Part of a small language model's weights.
Size: width 448, 7 heads of 64, MLP 1792 GeGLU, vocabulary 8192, 29.8M parameters.
Training: a variant of SOAP for these matrices, 307M tokens.
Each number is 200 + 30 x the weight over its row's rms, rounded and kept within 0 to 999. Layers, rows and columns count from 0. The size before them is the row's rms in percent of the matrix's.

# layer 5 MLP gate, 1792x448, rms 0.145, rows 438-441, columns 336-447
098,170,164,123,226,212,207,212,187,190,245,197,254,253,104,179,213,257,167,235,193,214,189,209,232,199,187,173,166,199,228,229,193,180,171,203,207,207,193,239,217,151,225,191,180,173,201,168,239,191,200,194,186,237,206,181,130,242,215,168,216,205,216,176,222,141,214,237,183,200,177,139,202,228,171,229,144,210,182,152,179,187,165,186,208,178,177,162,189,205,216,187,232,187,197,221,212,169,195,170,249,182,200,204,237,221,218,235,201,148,186,186,209
096,164,181,253,193,201,216,212,116,135,186,208,208,175,168,219,174,195,219,205,215,251,201,182,178,193,207,171,174,157,209,147,158,214,202,226,210,169,214,205,218,165,168,226,176,175,199,245,225,209,198,197,178,197,184,176,213,218,242,173,199,153,238,210,217,196,219,184,241,223,286,204,195,173,187,227,211,183,243,225,188,188,173,163,224,193,151,166,201,207,186,176,199,223,186,255,199,184,208,228,176,199,219,204,240,218,235,134,184,116,223,211,229
099,186,199,182,160,208,251,220,243,176,208,201,245,189,214,251,212,174,183,197,223,242,233,233,226,216,215,199,191,198,176,237,136,170,194,201,189,183,184,199,240,164,186,197,177,147,240,173,193,219,243,186,130,218,200,205,203,173,161,180,173,226,243,238,183,162,157,183,157,202,223,173,191,209,209,213,216,193,194,207,177,179,203,192,203,177,206,238,202,170,204,239,220,210,218,199,147,245,233,194,196,280,219,218,244,145,241,202,183,211,241,160,223
100,181,209,222,207,189,162,166,188,196,251,235,201,162,200,227,157,230,201,176,233,216,215,207,195,178,191,224,214,201,162,155,191,249,247,179,231,174,259,196,197,145,230,228,247,267,190,203,204,196,192,184,186,188,184,214,204,183,154,183,170,225,196,244,204,272,212,195,201,192,143,239,189,196,233,195,203,203,170,226,188,231,188,196,222,163,197,179,152,169,132,257,170,187,252,190,236,150,164,202,218,168,174,183,145,182,183,185,199,182,198,241,235
# layer 5 MLP up, 1792x448, rms 0.15, rows 438-441, columns 336-447
096,138,232,152,218,274,184,188,227,144,184,213,196,168,166,173,182,219,214,180,230,214,216,169,196,220,195,203,200,212,179,232,189,172,226,188,189,267,157,212,187,203,209,163,150,211,177,200,189,233,177,157,205,183,152,235,168,169,248,234,145,195,215,172,245,232,215,141,213,233,155,255,189,154,238,152,160,199,145,190,165,209,215,234,184,176,200,189,154,236,178,259,229,237,213,200,199,153,218,221,208,212,222,206,204,206,201,217,185,225,221,183,254
099,231,203,241,277,211,212,171,198,176,191,221,207,192,176,183,161,213,234,200,193,233,216,159,236,188,168,182,248,192,155,208,188,127,148,220,219,181,221,164,156,186,171,228,233,178,173,230,182,178,164,177,163,226,199,145,274,184,177,176,200,231,212,239,171,242,219,193,191,179,220,179,173,239,244,171,202,178,196,181,224,216,243,243,169,134,238,206,215,202,238,144,198,200,209,244,298,186,218,255,175,168,221,218,200,221,184,183,211,171,160,188,227
096,169,188,163,156,172,248,170,258,256,159,186,227,288,251,167,248,206,278,186,203,167,214,201,266,242,210,256,181,161,157,284,132,212,214,220,199,188,180,163,198,206,195,257,165,132,186,256,213,209,172,167,193,195,257,231,215,241,152,192,189,233,178,263,216,237,204,178,125,173,195,201,234,263,219,194,187,221,170,254,233,184,210,191,240,161,206,189,130,131,214,232,198,203,216,213,184,193,240,197,218,243,203,181,202,204,188,196,226,234,221,175,261
102,205,193,242,179,206,220,167,247,176,159,175,194,226,159,221,199,207,242,151,239,168,230,191,159,192,181,106,181,200,206,170,200,206,217,166,192,241,248,193,231,187,165,159,144,196,234,196,236,169,208,174,165,134,255,211,199,168,182,253,187,138,237,250,198,183,191,180,202,256,231,160,219,234,198,182,186,227,165,209,181,159,225,216,220,213,217,197,186,187,190,168,202,186,155,138,238,167,230,169,198,207,222,174,205,193,202,208,207,218,146,214,208
# layer 5 MLP down (transposed), 1792x448, rms 0.138, rows 438-441, columns 336-447
098,247,201,217,211,226,226,153,202,176,205,241,255,222,176,194,197,184,175,261,137,185,176,188,212,188,175,210,200,248,219,179,196,179,201,208,198,186,197,216,241,199,158,198,209,188,164,217,173,210,218,184,202,195,223,190,152,261,194,178,194,195,196,218,156,169,204,234,147,179,201,184,217,227,186,284,218,236,292,185,216,176,177,217,212,207,191,203,223,195,214,145,202,141,195,176,205,264,203,199,222,186,169,207,173,155,193,218,186,162,226,236,207
101,241,197,172,167,199,178,187,222,272,194,162,261,236,211,184,227,185,175,202,209,198,176,185,223,193,157,248,215,177,202,189,207,192,218,190,169,237,210,161,229,198,237,215,158,207,256,177,225,197,217,159,248,201,200,259,169,237,116,212,184,203,171,195,237,201,219,231,186,151,163,185,215,164,194,204,195,200,181,250,182,198,178,243,186,153,163,246,239,153,177,229,212,116,171,158,169,157,201,197,181,228,240,252,206,230,173,214,196,212,175,199,123
100,236,181,211,220,182,164,204,202,213,232,151,185,205,249,221,165,199,144,137,217,200,180,207,237,220,187,135,193,226,208,162,168,166,216,188,193,148,237,210,193,216,171,220,233,213,219,196,187,153,115,231,206,275,217,228,220,216,214,232,216,191,171,276,220,217,226,243,251,191,167,161,187,214,206,163,205,186,211,191,212,187,183,214,145,229,214,217,205,231,165,165,169,160,132,162,230,192,191,198,149,166,187,190,165,206,160,218,263,199,196,201,170
102,210,192,199,185,185,166,139,167,215,233,189,198,157,225,184,207,168,243,257,165,204,193,230,180,210,208,181,243,152,238,182,212,155,231,232,216,174,197,226,123,194,246,173,221,255,200,214,202,204,174,225,216,226,240,181,170,213,173,161,195,203,173,205,201,181,156,229,189,158,189,213,186,216,210,227,216,214,211,135,196,263,175,231,195,196,201,244,164,170,152,239,236,215,184,256,236,253,170,198,204,220,181,202,186,267,196,194,193,183,210,167,243